config = dict(
    norm_place='pre',
    parallel_block=False,
    init_std_qkv=0.0381,
    init_std_up=0.0381,
    lr=0.00434,
    lr_head=0.00469,
)
Each number is 500 + 40 x the weight over the matrix's rms, rounded and kept within 0 to 999. Layers, rows and columns count from 0. Numbers have three digits each.

# layer 2 attention value, 128x192, rms 0.147, rows 51-63, columns 0-191
483499541512510456510460462511540480493508427529465545541487465467485453584510485518497533441546495483522541520560532497473496537517476518546523517496505479479542495548526588463539446516507470498508519509487463470535483476548503452430409500483528449480485501531551486500425571454526563504436502498506587474428472534508618439452527515550518478487501489489479467527525525456446534476526582529444470541534539533475522506428440487476516483565479458556460561542443478498541459521412487449512580501536476458461424498485438470485487513532544480536609508381489524455552473482548548486
542543506544450538517520423470494462484511470502516516486507473496530473489460470618518498451537413466495462496475448476443501506471467530506511544539423571478587492512518500508467527529454481501522451506506460471543453455520537525491502544452475463461502516618549570491483495544476541480474443522468445511529512408500506518460520463521488521530502464538415470550488524423529553509478541532529449519457457581574508438522510504539529530484513443481585466535527507491486517491523495502475498579502524489504459488555465508481462555493471520501537531505562571462529547500509489527
427577564508564490398442507520477527512451452542497504516560517566548476447508536489500485475519455507565492478418427531481579543476485501455512489504446504500503479537462562434507513494476534434409551527562464480536504560466564491509476512505567564497461547480477563522594496542462532520532567469557465545532485523476517470603542488538573509501531457459498550517542446418499471446543493502569534526442519627496477523567512484501505452522507506499513436516419549512551502505502476477506536490463529508493448444419486506489509490424554496459500608491434482462557609457464495576
503537505449508526602483534512541523508500468532524554507488540471405526475547491538525611473534495494488467451427489437486491424502481497497412523513485561566537473447488523463512541478494518573469430486440487517527555469537587445483478504571502531534521497424517506538517514495543478469533490528441537500499501508472430507515450554470512532444531475457485512522496502560499456565632520500500470558515536502511553499528505479448473529488494512537488611491509501442487495528520539531542453552522504464488516426549480542496431547498488515489491450497570508515503468426537434479
509560479492473454531541585549552493474561510537540449556493466480557509492472534564600441507530568484575468513550446548611454501499459534455504551512516467420487515535493512497461456463489535477501507465449468502507404447484480507511360481532463563546507489494480471490468513495575521440506495452481473503459401465450441471505498546502481507486492457437533481509472457518518507492519526496480528516487521438474524454423496555554489449497483520503550482477562516502560520517509516477503452517547543487555492457455445553492465474452494514483453501484503515500449505551459447458
483458490509498498527458497522525479514455471547489514506496586466464498454520497486537515428478518547484453476557473424569538478440537503603488462511502490538477451581473498455580486534527499527535525474527498531503484526478493538483501494492546545486500436484507522526507488560481502550493478517499485505581556476544493530494506575482495486579533516490501529519488557462508489508506480500561470499410449455594537440484508559455503506477461482554504546437546546450504552538457491419500554527514494466583515514506447443471489479534490434542583500522515520497516501457480477473
569545490527507474503455497521487519562430456557508530465518567518527526478431550507483551576515480508528538543480576551517482504446478553547491457519507453543544555551589529522518473481482556506410476417485498489518479507492504551507571526519466514510490474492436513460484372529534520541488477505473493548491510467528502504498506517559460490448493504453489461553542512473460551515519499519536525514458609468491450459479503564501533475551482500530509476563491408482517530517484480602491550411457485501517511529516544477565469494471551517557505465523469510517451505464509481455
505539468525526583489525544506579491591441402429478526509500456460551457495480458484466557536514467416515522508550516511483486515571533487506584542467496476478512549529505572443517559531484521503472487474512528520478511531443500568504523520506440488487435469529444475480467421520470485436499538443599552472563471475498436453484521558487512487575421485630564443462454452541469558488485512521462448392492473534507590448564552465477519495494533444490537469522549561430464491529470462447538483547483518488517501487517479482450520526510460472509480494502453496535539475480521513558
476497557525573543471515490510501512536479511497469522533396534539497469510479442474445484457487510544544459534485514519547410493432517485517512387517438531464449446505566482512522504477541493522515484543455444516524507491490479455519527520429534508601492474464505488443559523501533442515496487470513485564473523555514539394490463457625527596523415524509559516463566440538564494462479439474534522554471511503522574523570573532517522438603521505435545530529517468524476478520547503507512504587474436496461575432550485497456540475511427451412541451477514557490524526520427488490
401487502494463575533506575494527510538586526616493464512484517578457504517551463437472475536465540375501453534469561455488475516495408526524500457570526592546492524462531589439498477548504470516580472478502492509468520482430520513457484483511528459539587503525476516489522471460547549490535539515572570517487489442439517535443454528464561507449486476545552465495448498534452481467496485519504552500520513449473476467505464516565505480486468480467501540465494533442553521562482431554536482458467430507457522524559458486475488526507492441424455486455463515492517521567489442493
420505383477543478525453466479500478458454553503516465462509527505503470430472505548534496414484598591399487481468471385554488487542474552451511514554436456433463521497506487436458496513536600495458509443555470437426512466505461525535559519555489469507394539480516490551512485503471549517470457511549470528514499451495520517516392535503491490515514431496441516556404520541548519459479457556459409465512491488531477414501463431482495491514534533509500512516514530460504470497510519434494489489477518550439540517480508500511514532565467467510538459475496535528501515490516435569
504497423502458550546553404518531424479489531469481466542461473457498495406449546501435498573531507497533557506461478458402527487567419541532488502490513494550516522483464576502505418482560450466499459499482474559451466543398520479487506449512458493420502512514517458516564498514497563601593505477499487479495536566444464517462480469470510466520422504544467490546579483530529504428449478516478435545511489487473457461403498483547469545439482442540510474468465603506427541483553537441507517514484443483436486543564530486501526523482444460529475458510544498506578520551531441443
494468465511548507439504464591556536485490549546461545432489509451467482507533492480461488549459469497524462596515515523581549548535500525455452450522508431499464526476440550468459546569508462573487497385536490462532448529573549501425555549490533569499462512425505498522493472463543569528488483498539489482476464566516519533516486540449556463581549558565474503552507454580463538493493460538468520477532524486484527514560535491480459521488568483546508571554432474512558613498438481493539490447508449477557459542548535494504542506520554516462518550477575528462504557456489507534
# layer 2 attention output (transposed), 384x192, rms 0.137, rows 51-63,115-127,179-191, columns 0-191
475455523437465525471509452495472461497536548571465476494511497480522510579512541544491502408501513464535487562531531540503444539483511496515464507493480544535559470490522463506554505465506497532505482566532483520538482521517527496501480462457508427493478576454518467515514569537442450502576499499423519455552469583505471484473497534499536536489536504494511544467515472456515436489507458472500505464522485453561627477457492468457517552422463440531449529451528484508425500503484533531484503521495526538490528541538567500531556456524518475496499537515541556511476518526473489541
501428464523549527506465519485536508549514553486523493496478443574564516498513487493508515465565452447510493464472451545531506476520528531457524442481552534519537553503538564445497551543454541502517545468521470504465522549439534565530504505545520559539446489512452510566496472550562465514415457451497529593548488499519476541567550456500448515509469498531512521446499535484466493480456500459460470507547455518551509540456499507480468564486536481513493504520486549508472481460510410513564445481497457501440493582447499461516578532523482422491528503529494509423527514521508505516
562494494488443542454541499490493533475462499571517440485473521547493519576553455488445527481481533469496482458501462545495463542535479487488454516497506509485460517487490495463510451553536428504429452504494551526497495489488522524467527454522513515482432428541473509474541521485513518509490498513477507500452489528556456473431460504547457476602499488524559520470452456547505525493472482526414509541502441543508522498569559442528551498461485476558569561473511494568492437456494498456490493451474557441493509542540560490448543557486510544453468497522493443523523457469450551497
452477479517530486525488438519460571534534479507536526402542467496482534431505552490510470475496460494546536495514385468482508528527466533525447437424525459514524470481473489512493548500534476492443533518549484538559460507474461503513533525482540479487445453555569496497526443519564517445555448474513441560508479534566519472515517549490487450499490495552468451478447498519533479535427484466545489435509542500555557388498555570478422461490522481501531528462509580454478556536592516551453546472526523489512536529492522466479468532474502538550536487474503489601476491503488525546
465476468463516512451483545418460458518501451475536523471519472496469499508490492545462488476494507559445522505517540537460475487453491513464459477536570530490513447453483500473473560534484479512507472533401510515487502579551522504490469542452490529549473443464505513475476580511520521503516523467499512496549490530521483515473575463518512507504480548488529493606510448514450512519429482486517547501458601530469562535517522523464537576536493508523508510495470488488469479487490490434493498494569566535533501493586420468451541420488470550489504465520468531496395509438520476495
487493572498514355411461483503491527515551534498456447476502501427514563406525473522493522613516495508465473495586496478487537551478484456489544475525478472498539533492517506468499430507534513558474516563464482467492445510573506545508495493506502523501508499512521524482502542540543508548441450520460444501465497528541533487523559457549540507513525457509463461533436554518511581460419469563565549496490506450498600476514555454413463456526469505459463493498527450547515550485469439522464510490524477523510498482448544446495490498566482459458493543467464483502545557484460506519
432490517500479497530526443547497481496502532485510479537495416513531439512534558528537489510531496489518466514535449427481484446573489497586581519509493486545509497463496506422515536566537493542551497497515586521503524480479513510469451526497496525534519481539512444539478526462532497465476512479473535445539481456568491458497578534419466454493463461540534463513470476562476426491447460466505552464417488485488523491503490472440504459468568514469474537503500501465509491436485521559509481420416467503478578521472491516433523468531502495467529540512504565540489493524521514447
568428595494479445495513488520423572466492416528498481552509492516511516454561483580495536508471486507466502529466536533528509481418515474480534510561429539439500520463479586491476443469493445538480482510400484504547490489428542437493550451530490529491484509496562507550515498489486476519520514468493559566501523484471532442454544488442459588528444534481461496552543467486451488491550504556502471504459511545458478502451460424511458510462443505584425442534504451482498576531441468483388445474547522578506405475484541427544545525502524509495486559490520504427526561512467526415
506414459450441530512505443541510482475495497517464502491568519500498450508556479478447592535495453520527432558503394459485485479513469509444508485511493479511552471494515479491494551532537563441491535505507510507428551469468527552518509470461516501477511537472522471583466464512551550531462413499480515467455414512521539553574470565502466477495568459506473552523491496539493478532533429492469503428537550479524486495438518523411468469492553543532575521480505502600508499498488493513571565437524454520459532486523531472449494456510523494514466494527494435538493477458454442520
498527513433560513492507498473452503502530481487520521490571469420506449568499558520485430539468489551543503549539422484574513514565512441462459517537473419519485575480473431500525576564503475512494518417507508482475554492452503519520557493535576561481453506549481421456514459476521484590483507498446547503478487536542509422527489524570512492506474496487400458530523467506561533456496502494563481549530544510449573516547463536470542482499489489433472430397511561515491460532575485478547459516392481510385486518534542514532531561413484503471442454553564463517494493426495515480
494493585455497548452513471526511471460550495495571497521520460504499533493496504436514509477497493517515473424520561449496480467482512522496508547504498494514463539494525538468552570475487505434561463524565495526525467529509504480563499538478526497512536502551465470487495513556492516502459466467535464479559443497490517470465507510432552527484459540465452505495461476523481556488496585437533448501455477559588491515549476482497493509460524458528485497519495504468505505440534473508530469486500500467487455520449503483493450507546515554495530565470464475519519509499486495487
530504461551505482510497550447485485506494471492580500524534526536507539529507478523550538513481475516491421469542533599537513458491574543454448528546456523478485550543550463502529520529490542543549478512472588521506505441510536480434503594481586488454446503532502432557499498499476482550408517481515517501492547473483450492517562467474464519509481524517520440493528566420503534481589591535486454536483505599530557516520506512497431489479469535485475483603480510471520458451514536509513442537461551493489472456494541499501562528522551494491478457499455446511580516444534590476
480480512519486511426475547520399553524499524476498505457449543478490492516506507471489528550409534488484524499521521476433363474461449539527488569510523458491518512496551575443570466458507469479496449491469441551501560483502423538560428510584425500498501570466500488515495500475494491505493540492437525543497498465553529473469539464438516594464395479512430529442516480522523507494487489547582553496458497530533494469502455513462468485468466513508426461531462469509502582593519488501505569457467538528475455544535465496533520486470493486487594477522504496478476525606495477473
465491501517582465519557488538528440437505467456515496509434470614546515512571561489528417479530509532513513517421481447515503505538490496485426525499491497527449541460507463430458588475509569454478492441459519450457574493425465507511494465508456477456447478500529563541466424464460434496508423545545445542422542403507577472468591470540520492468536475452487494604505490528487548480472549480495476506493499518532439517507517533510554436459562541460558490452486443471544510469486542458492455581511518447527463527445472540480468474525520516475454514529507515515491406523433476530
477536521446419415467512581469514464481533471474513587520525490464569508444437554500550496489479600533456492517486514459500478533466501444493533463462480400458527485494482484461456556535497530551464453486474513495549541502527479432447415487557504443469532550502557544501452518484499471504472549592479456485532475466497485539507508576547541479467517541476513432518518415510537482476505492552509468579540475529528514500516488558513521480469519498509561587444547493526523441535417500606509581471522492459516553489505494550501471538408525487547486544432478541582506487521465476507
533436518530531515518573540555496564461463544499486527508496472448608462488554481524514448460519521569448529442526528559433498450462501509518525529547483485473509570517532489493528494561449636392517545507520533530538488573504516471526438554503454452513577548515532490466532527541458555510513501492506542517590450579518458501496537490450543446429491496471473446509483558522449458526501514458478562524527506556501524474457586534513485524597503513490459472558468561539499491405550491535501522508450518498505534456477568496495431467516513455539627537532510542436450451499523443449
522512448496514551497485556445536437508451525480506522521527454497569538545584557501514531530417543532462492462462522505502480521493543466526536556554552481544353504532551471479509491446456463507513524449460521456517514486500482505520431501518461516446518451486454436507462497422446499540545443488533513497439515459533570528488510487522475489516515504483546488496498474458537514522524551516450440491440452463413496517468503502499489574503537502466441415528548494561499473473491484479435499507495506566412496491597507592495524538522485476421528513559545370510528531544494483482
502545534489472459478480498478475526508554471541466513491447577491539520515478500522503519528486485425528537498467489488493491500563514522513465554523495507510449486519493520458539494482521432542576501476551482484447499436434568481532479457550503525498483537501555487566549436465498533523493560531497526440514566498496546520528411492488526551512483450493460513430461507444437529515470531556566468457517450467517492432518539446577476444496520531431531526526517534443542471486512552541473476554438463560514529510529472517494483529518514460498507445505514481487487466505480541515
459482506451511514606540494473435544509467495485506574494491558556503493558501501533508551494556466465486497586463511498436442512480567521501445478517541528482493462463473526536427488587513455504513478438526473532533474527469511557514513515540479495487521513548447491445491418473503497485469557467506462540451494533557478458486450524457476455428517506472519527512483447498504547532508536534481463551545482499550473552589488500550486547534600484504552467412450466444489485500472533522467488528444527538418492512543535515573457494479480464522519556479538500444451424468529542554
441517527524425656491485453475503491521534501480477534523486461493516493517511507530546525493555559483428515459512573553542524493494459523506469509510527463534545490463493496501441517444481463471492505474466462540502545516545454503440539474501521456536508497462548533451458481589493501484461534476471530510491435541526436475537503481471551545549459473470490486493498536525514534476462592468433497458503507491482480540502492489557527535523514516554478455480456485490506485481541456451519569492551510495484471472498473463542509467507505500494494480446461491479508524481530480537
425484513499534420437521501483543494523486551494515456412495544509490512471457538546525550506483506494580513550586419555481398568521534549454465437531530541567576431506475417506466439477484534424461492475533454450484545423574519394506393512519480432568455502508477551516469519496466483458553450522454492461482502533483397474485476480514495520570502539520498490473481523473539551519471493481477574575512476498519456555529501504577551532454486497475504506489473541545507434437483479561526497514488455547483479532457486622477466542510464496498531538539464517528452440525567482508
538471573527554510499431509526508531455500486523624454523521521493501498453483523554490514461531521503457514448500525491458546523478488503508433518498580434467481592485511465562572453478503438521459434541518537484476422477447558461476517507574487508561515546558506512527504497578506490475486479546554437524505556471528565513476556447562532473532469531525485532523528587420441463424437566505490499509500429509513528504545449532593504561489459478482489494535516462499508513447479478514564463519465429489573464594477486457470486473528431469568493484535537482409493508580583517482
520504536522518494512462540505474508531410541449525518454484502485480471498539475498544498516526504489503557481482471497522486484451528494495466541433528436450446476568530527479505463444511442491499495550550474519568449435493567514510488477515463502567517566427529590471520533557509449488529522471488468488465492509465494462435495463507487475538483472548551456524531494453482480517524497504499445457436551490560472494441486497544512615480516570507573503529446501449506513559476550504523506580475500565503471539449435517490562497572535503553529527491425487549558402491511553422
593542516518494433535499493484502525581445499471429474456539533527633499512518551460463559515535476508485575435467502571421496486492454478475526533608517487444520435533518565401500427510498533493422497524446459530496525509490538545473532547543514515514536541469548493478540471417472442483492525506424470509461481524565558580548521486544465382443546497522561441459481507524435438480494491502463536504507424483456505489466497528499532433494498546529535441509536465427474510598452472465466504498545466499556523446509498596503550507510521432452508461469541499520532484481545477491
479454508434488571545468463513521471536440429461486525511489524465497513483489490526537417570519462503546492462493480481455460502520539504593538455417545508569454421585484540554574501542529462446499548512497472468534483499477514480490569492513474530472466518503508457510501517507467455524546483509506583543486560522504450528511465445577502439456505496587423559471466481487456502512472532448501490482495508450452513524472497525446472505508570543496577485440506440533569523475492538477461500452590539511524441499469407528500563442439518545518455549447469587513477507540517479529
435435571504546473504508429530545516470503592522480507507542541590538456520462531500495469454516526526493497535465532521545621454468535506471502493428506633486516533504529422498585472461422486464466538527589441484544526490538527504474518457478565454497510457535497558478468517456556476499514507526521502575500558553530536531455516516481408471465508508518560496532485519508496496558504548426423447505475487460549505511421427467483566475533427479476558507482474505496500508488470449411541509545541483479540531480472494527551496455444465460474485475473508441498528462456521474534
475491484519527520531555502398477430442501534606529484491480528452471551493389506523467493540508489534463464490555506499523538472478519525486561521548523505464514529502426501524527465505503510513561485522529470454508453453478389402502496494539482517559526489493441541556476541496531477511455512516499495574515476506517515495554468469518567426529480523471525448476493492548453501450453450489503496488499450447471415398489515460512572433490456510509492475620507476449528486525526450542545490450538466479478506499502495494561458489523488474510507521576518491486485520518542490473
499494455478536494557515469559444562449426416533509538510526603452480555594534461503526515573494540497464547513561500510530541521539554479570540518561544445498505439494486419602529436503483450494558442493483446505484457527521435474458549402504491547518487478467531438452492506475433544555551428461507477429553528587549509452452452519524569531456549468486518568480516505497501471480503476487543508526512560439486498498576524469472462490502480523524441502503460544413497475513462551531496418472462495516518511431548526478529557512525507557533475482464531479510490483533606414483
484497504475437506492459452464534492535536453447540556538495436440488559454530511497574569489543493462438550559543528514551544567512476458509513413450511484500508461470460491484508528558507437499566438464529455470493507477450504514521547486508456549520462490479486549573476452522494537534507468528459553496458526381486531581547489481445547590493535498501449498522492521502558541521514519524507497454537484382487448489541429482419413490515500487478459512494453489503396505466471474510463480567541507482500489523542504495538563477457403496542445494444567510552528530540510505471
533516480422494444470472500466538513441459453503467495605489498553508483523465429451527512533513528496500483519498569496453489548523476434522492527482505509452495489523493536485479429469475464524476466468472538538419518495547500542463496408527448524511503534450562515453505478523480499536476554486519572447564515591516493473490554526517532452474522478489555521549517509473506507513545470530526522450548512455524422521518503444457475504460548498507529400524519544495489530457433532511522489538543505535522526491476485441467546482507529543520488465458400516449454491543495510506
528463503537545491571510428523508467450524536512508459468479475485530512452562482465554462509522457495500458480452540505491498515420498445453432503520496496551538505581490513477517485504515533470496508516518462562541462501499465484452498545514544465437562464499424493495485441555411434508476450549448426494504482541476556486482549504521495429504529444476438470487459438488524521510535481489465514510448431543507495532530478533515512505485520485495420442483514502462473522556511513552547522458497454471364387512442576459551455506472496476463512501495477526511599570464518605550
578464480474441508561512490499527525440520511535524430518524489479507480450482530545497486460448481477544507537434472537507489425580445488485486540460506437508497579456513495482515541451484520536471604471435561512511561442518544527516457503478494541500491568469469531515530506455466568513545476473495470481479536456413427502535448438478450483479492457481556515509549523453503445506517587498482485503461476470445468513471449524489511499507472549510521498527465493474475497449473570497527503515503550435538516496516465483482515530422532539468488505512508525508465479505521547517
460432414509515507546518554491468496453507493489547470434482489512496530519560444438484462536459509500474512497474506578461445560483555455424529538534514497462466459525483505432535498556500477510505501506541502504512534474523511448529480516543494506486471558510519522513617512498544490538547419481508455432541536479513505520437433483510482436500497535508499481500514436454524400485516446443523461503502486523521475512414487532425453484427479411519462533484518524477448502569447509490538466524546525512401470463522512483496387554441437545495538518494523493506492494569534490454
485538485516487542471462544532520554470491450489501504508438520492531474449447475464487425432543496541455538520508528436457543530494442391539471441493492460520500533522466415532473528507502503539516509552514465506517466542504454555483554523514559473520578514539532463499523480506544525574476588485553478515518471520624534511476507488461533451459521501470503483488472532514458483512395528487517462477584494520532481477511511551506498473510581525479496517519500480488436467524456567483554487520475532501483491541550482546553454481477508436552502440466485578502482422534512542490
491543477537474472488468570479485515521475538494527506503547494484488584511444522530489412477469482422529533469477545559462444462476411538547488415508449569511531499467541490524496508532430500486518476397496524428468502513500468533504505565478485468534462513504455548506488547443470504466582517485490558506467543436533471507493542536459484530496528533495435516462508480466509525521567508508524432493529515533463530458501547387510512570466493537431490445483494531472524458505528563528480508621476548459488533511549407512572550558537524536490477554468518571484542504471531550553
511545518452476507402535490543493521493503449547467490524413489588487564468468505516497474550509465479534419499521527562452514498491519551445514468531435555499482489522555536536440442515543522508520483481533523466505437472543465516439501506555460456470579423481500512499425520509491532489519514533477506502529485565502484530523462521476562490448514534488544552537448494516497491565521490508448481471527436593471512482465508555471516470529458502570445539470475488552514541461498565488517526462514557470486528479505476456529500442482518504516548519447481539528522520547535503510
474625481503464455498527531489502553543464505515534519543525472468485442496429513570479487450458469485470466521479476454489513459535450552489406399381559422470549491480477537591504560560458462519474492442413505472492444502511496508560438448515545503479463509428505530411537507538549536514511501514505451501537465530500542497463496493553513525513519472405505534527535454478473487572484449521456515510487551484511464488437540565491490498552517464470535495525431562511544501526466562522453513466500533529504471407557476470518505477465470486524466501485459530466507465522507556524
465523559479474451460520519579533573472500546478489547508524535518526430508519448437485501466469491489533551526425544519491503556495544472452559497505431442449505511481439430497421484475520507514408515486511504548548552433474427440500516482502520455532603545436485530417500491505530514428531491523495514544462481527537572516576493561495471559443492554490557490471487424517512440494428370555502472549495532499495466449533525460530530496536582501453479505590484487421498468535479476529510584539409491519547556480512624470517374507532569528549488531525495475442484480497539475532
500525514513442483636481499467519449429499515509542459534457460480460498533520459495456513474536503477511534472497538549515502578558448489497535431466515439522559483521500496501440485463537550527592522485476578412439456479473517504518455489472490520573516475547485485585495536610534480442481483514528457468513544503488485497496552486547534504542522454524438502537521516476550553506489523491455470512455447461469447481520553556507485432467467505491536500518472490487487464424459452504452468494556506516489577452463518508436505560512504568511484487479480535482468476488518510528
# layer 2 attention query, 384x192, rms 0.126, rows 192-197,256-260,320-324, columns 0-191
468465493470523494486491550555500593547498431504522501563435458463488385466586491512526509552536438539571499556581511420551517488425534387458470571503546431463348506424527436471487481527397531418555369443505432554506512469434428478504534557544521503533527490408495468483516454570443548459498419465436601497561475556487498469453623433539484438570502508545542461486505563435566598407465550534513542445426467492557532566552571569492502510470457470507559527512515492372495660471464481535481539555554530523527515474510358426485597408533479506464485510495488476516531354611410406453
528477474546551517516506491464455532502518467486533542519459470472480458473483517515539501508549463450483538499527461505537495527471528508437533508501524502465516516483486490470487549545449526560562475512521440473476503493487478527483503530503522532466504451486532459503514462548563474514549472489458596497475529522448478456475486514496473468504533486536470525521486570465517543456431529498459492492546495445486518482484508525505509527465478435487446491503483496453538556488476458446464531527506553478478538510503481484485555461525461494478585521531495545498459460509496431543
530512492500499521493470574475474466465516502492462478457471530516474504496476470457510477478551485507468493509478522494489482440550470488560471526488527475460498448525530542495484462431472521521504513532471475453546489515492519471490443482522468482501429520476514520517476556519496506446473558508526533527488511526547505475486471490492465492484503509475526509448491451488480535512477505494493471487534501450467519535456481498519489495429439503547522480511509510537544519430561458510528508438518470437486462482482498508462489483483486554509526485514514518496517504490500478439
538467566493446514525525527521477496483444493508519508509454569432546491489527499532467487456491454489515515471491499569552539469515493509470530528556487520548479477525559524523456485512545492460467487478493543504506486512500385462502519441520570528466540454506464534541506572472521452510532491533569503523495471510444519548534544501447508495535448467491433474482471463497522531485489528493485540546492527517454519495492487477542465520493511439460502559493505489498474438497495498550462470463505499485477529563471491458551556493498478537597495469547511498491523517540516497435
503486501523465510536489529505458497470515515509506507520520560515467549445512490500520516489458539466566498522423558481489509501432541527485509453532537555469441522535448494492511490528507445539443481506471534460522471518507485542501559503480464521522475490418497528541502517503506505564514564480499482508509499474497528478529550524481512545501496506451553596484484494508499474481565463569534574504472512483537493432512470521499513565489471463480482509399476531507466537488504513498498524543472484499574391450482567513442449481505533450422455510497463441509539463516499523562
452420499578453506509512501410489495493475498503531537499514445505528504407536476498530447490552519579437499481480510470491487504488533492532451461501510543461491491504499539483567476408500535416484477458495518446490479523503458470441530473496497555479440564529564506529470505505513509508482465544491488515531522573595430463485480479477458494504513487435453469426469456484508512469544456524516545510515456421467521504446522495524512494498490497415460534454551571537441491571468523522502475504550506512478572511502532475438490461556480475464480562503490472529536439521423448479
494480445444513512496496478484506464411430568465520481498497452537528415428534500477504476570472484513493501492535585493565515450487448514478462527484495459485498566452476456482525490511458453475505469503474522510529531445521523541548557473489532455465522516478450503505547436519545462530479414487450510584511451491529486528508531479574535550512529540478569496538513529519533520473484422493553453487508501469441461492493486574457493559549507504523517488513564507453561480477488551546465534547518496521511553518442455459456571505508474524509518534476592467509505523520572478422
440473528511514548469508440438466482473441450543571536612496573527526509481505496532492560468479518534503553525524401446484512522439477526493416493512539547575457459481478482524476471479529484394492483438475516482490488459535475532511540491465562471450497440398463534580489512544561514542475483464451478524541509495541447499566556550571483481438454581477517507498519459488450480423494501499534526498495479408580497510543534489485441470534540477530470495479481576510442463518482516473490475473522482589614489597527494467549558471500460544442579520507529545547498465453564466440
476519511509545522506502522586482447510493509603545517460548461466464524480572502466545500472526486522420524479564475564506473452516577572525471494503470492481536524497490537445460507538530521454445533487432436569443515512467436497535529542518552452539375545503564484519508492520525502478455490520484530422480467552501491488474453457476540542547511475520513483487517550528517474471492542479487470482512553534519494488492523526506481479483505508518519435431528462487540510532448474526498533477490478489456502530532517535504481497485498562523482508509575520510538486495459588470
581496548537443462461563480415425526536577467480488459515557454492514459498533494579477490474535520527475491511444510459503479528531523479525487465428521524501470540509480500467502518409513533461451476429469544488511436529569511436488442510551500449440565488554521546525513501520430428569575578492427408461451471489485516519574542495457504526581468521507486490479539511496481500494559474530486506438498500486508517519543480415458501477486529528546588476514489508440472553504514514488436510460479526482434480514524472492442535513535509478512499476529450481434500538487530528500
511530476450532504453515543568494513509590538509511530505559510500494488535365495580456502512462529465477556469508567505463490514532483464491423523557422515539500527487587497564502385501465492440469455585513473505468521455544454474489534516532529502572442453463568555472509569534488532465444466522461523595505518511518495480529442502536517503444438575469497577563466483522481425562481463535540560518565539599495483522511437576503525474435453478572514483426389504470524400552535531406552481493470429468524491470485452468546586489492502421476521436550455419459495441488469481544
527486466493497505510555444492497496502502583439502457499514518536453497516506483583530519502530463467528512513488485482525576497498517533469537506539574489478480561468522504498494523519558457489503466545457474487532512530513496514488448556542502519531457581512478503492543529496503510471484457498467479506530541554517491476478461517471528478468531549486466532499512448495489477536467457497520461483574509525505456489513518565501553496449498535490512539553530505483541517453457494514519422501550491518524580517516476487472584454539412475494503493461436473512522502566529464568
512482504534513412443523489520451524535542545543522501517495543517476522467462547574481470493474454503506526413497450475504535514552508523447557481515559494468501579514496506514499515520513492555469504545499482492539451500520452448529496547539506511492477505513486509491521514503475517411495464508553490449502479548493544476463510523507507509489531537478512559501544535478462459535476513485554542461539507576495484503462505565499531534461539498485522548522446497480527499443462545545545459507498517499558540528467499461469515485526484526501530524532459490508528455550566531479
486512482483518485495427514548455431544519545471534553518473501555536492538461476416516502542428515524527469514479490492465451598526526482494541534477441516508464518557439513493520501516537515508506536472529518570467557543516456498551490449445492464535448473474542538488471486495476487490411428466582536553515476535508478468522552510457497496505463492569498496478516479539501553481442533481550459479553498479505511489531522497514427507511523458539519497526545496502528486465478484491516485467487470479460444551528539495510519546490495489448479414519503474517528459525515499484
537572524409500522480486472461500491455501482455479554479538513544503526462497496526500458497524458526484485474504500559442492470485486466461477476532523500470556521531474586516440484466509485456542521554523500473508465512491484550481545538532489480537459433514466527506622458462519512561527486517554531507520486457443488503525469478588559488516512449500448470506498453526475570572506514478480548474415513562453506505520506408480494476483474482473460505483459499478528480466508490450489508498472491553454487456504485526502512531512478469484504553515446476499464490459446513481
435471553511427433443480550455488523523455470490475528498445493572498498558517526465475471478534533513543514527519512492446508441490529485487487554519531525542482472485508536490475471479568463463486505495532439501515505509581512553481501470522453456467464497486526491429494500590539483497527541522517507505456488522481439513500503478441483511484515426479542462436493474434488491453535547553483501466465542515526565437509506520491493508502522506495523526483531498529539449471540481522528514455452528470572496460462469481517516498512478438522455529460497456461482519488457438564
# layer 2 attention key, 128x192, rms 0.129, rows 64-68, columns 0-191
483488480483467470537485487449573547562492513483517511499445520508508482481487546524518508507571474494506546534465460462468517488499551449515512547539542506499560534510434489509478511489483510523532516569469459528530515501499496455496507495511444516518451463482487541494485515479498530494450525459475428512540501468502501531474528484419509489509510458524518501470552566430497553469458490497521515521520516447522484525457554478486461503472482480483478500437479550460555525479528550490531525481454495525489482474474478472537531497480453505480533526515472492546489459464512491480
511504472511477505544492517509498488473467519529530543490484528479521527470423438465519543398541517459504513482494449448503584450418502527498450534471425440526495559486567420589523511483525542452563412540473512506532472543479494488477527523524469433550513524515504446431463440477457475427480510492457531548530503512534506560498510480537558505509583520508564495454452433517482478538502476469489567514531476539496518513487468500498482513555472539492484475510501494498467451458498467578455463443502421483553506515407477504491525509521506458587479482416524474442504510512494473476
461481510492506512491515552556499499475500505541460449552555485534448477483501475536445527520390542447473492477508568529487469537537436513483494533525464476507509471533471499488558518525489462520450518450479546475495503486541502547524472523502524495503509537515483538487530517511519490524494471499510508465541524523527527475542523497464524513528494590481455481504507485455481427488527475508471547504446510461513515512529504531461524479549612583481547487477478481547538392479484492437524480527525486511508541491498452551540454545534485497528521508517482496452455525516477563485
511568516462495481527464542495475531470482483450505460472467506502466533545456504418496482547464540470546507472450559615470543483471556529497511413481535517467508466516448506411482525495455505474496489550483499492423545487539435573509516547467432507484486483442511524433473518467436527476489499512480467521484510480555515463512439524545481478455503459560528523524523500490496490444486496586504515533496494508524469577491493499512440464477523539498454488501535555488530504504534430512541469579537498508449467506533512474543487502481504500423505462509479475440592510461521455555
535516514529497515479471489421406474507479520477526545479473551493485477531545488511494506567512507513543566509543462509559561520481493465491491497577467517459556479523485491456430527526507497427423529430533492552457553474512493500555463515455525532539512499501500475385515520472552525510513547562543569474454505489442506499486455462497507461529503540461494464491452506450561527566515425458525454475539416458485458489498471451439487521491512522518455536506521486432491433499529540551514575474481542430497545481459545500528495563467539456577454552482501554530521531497554518471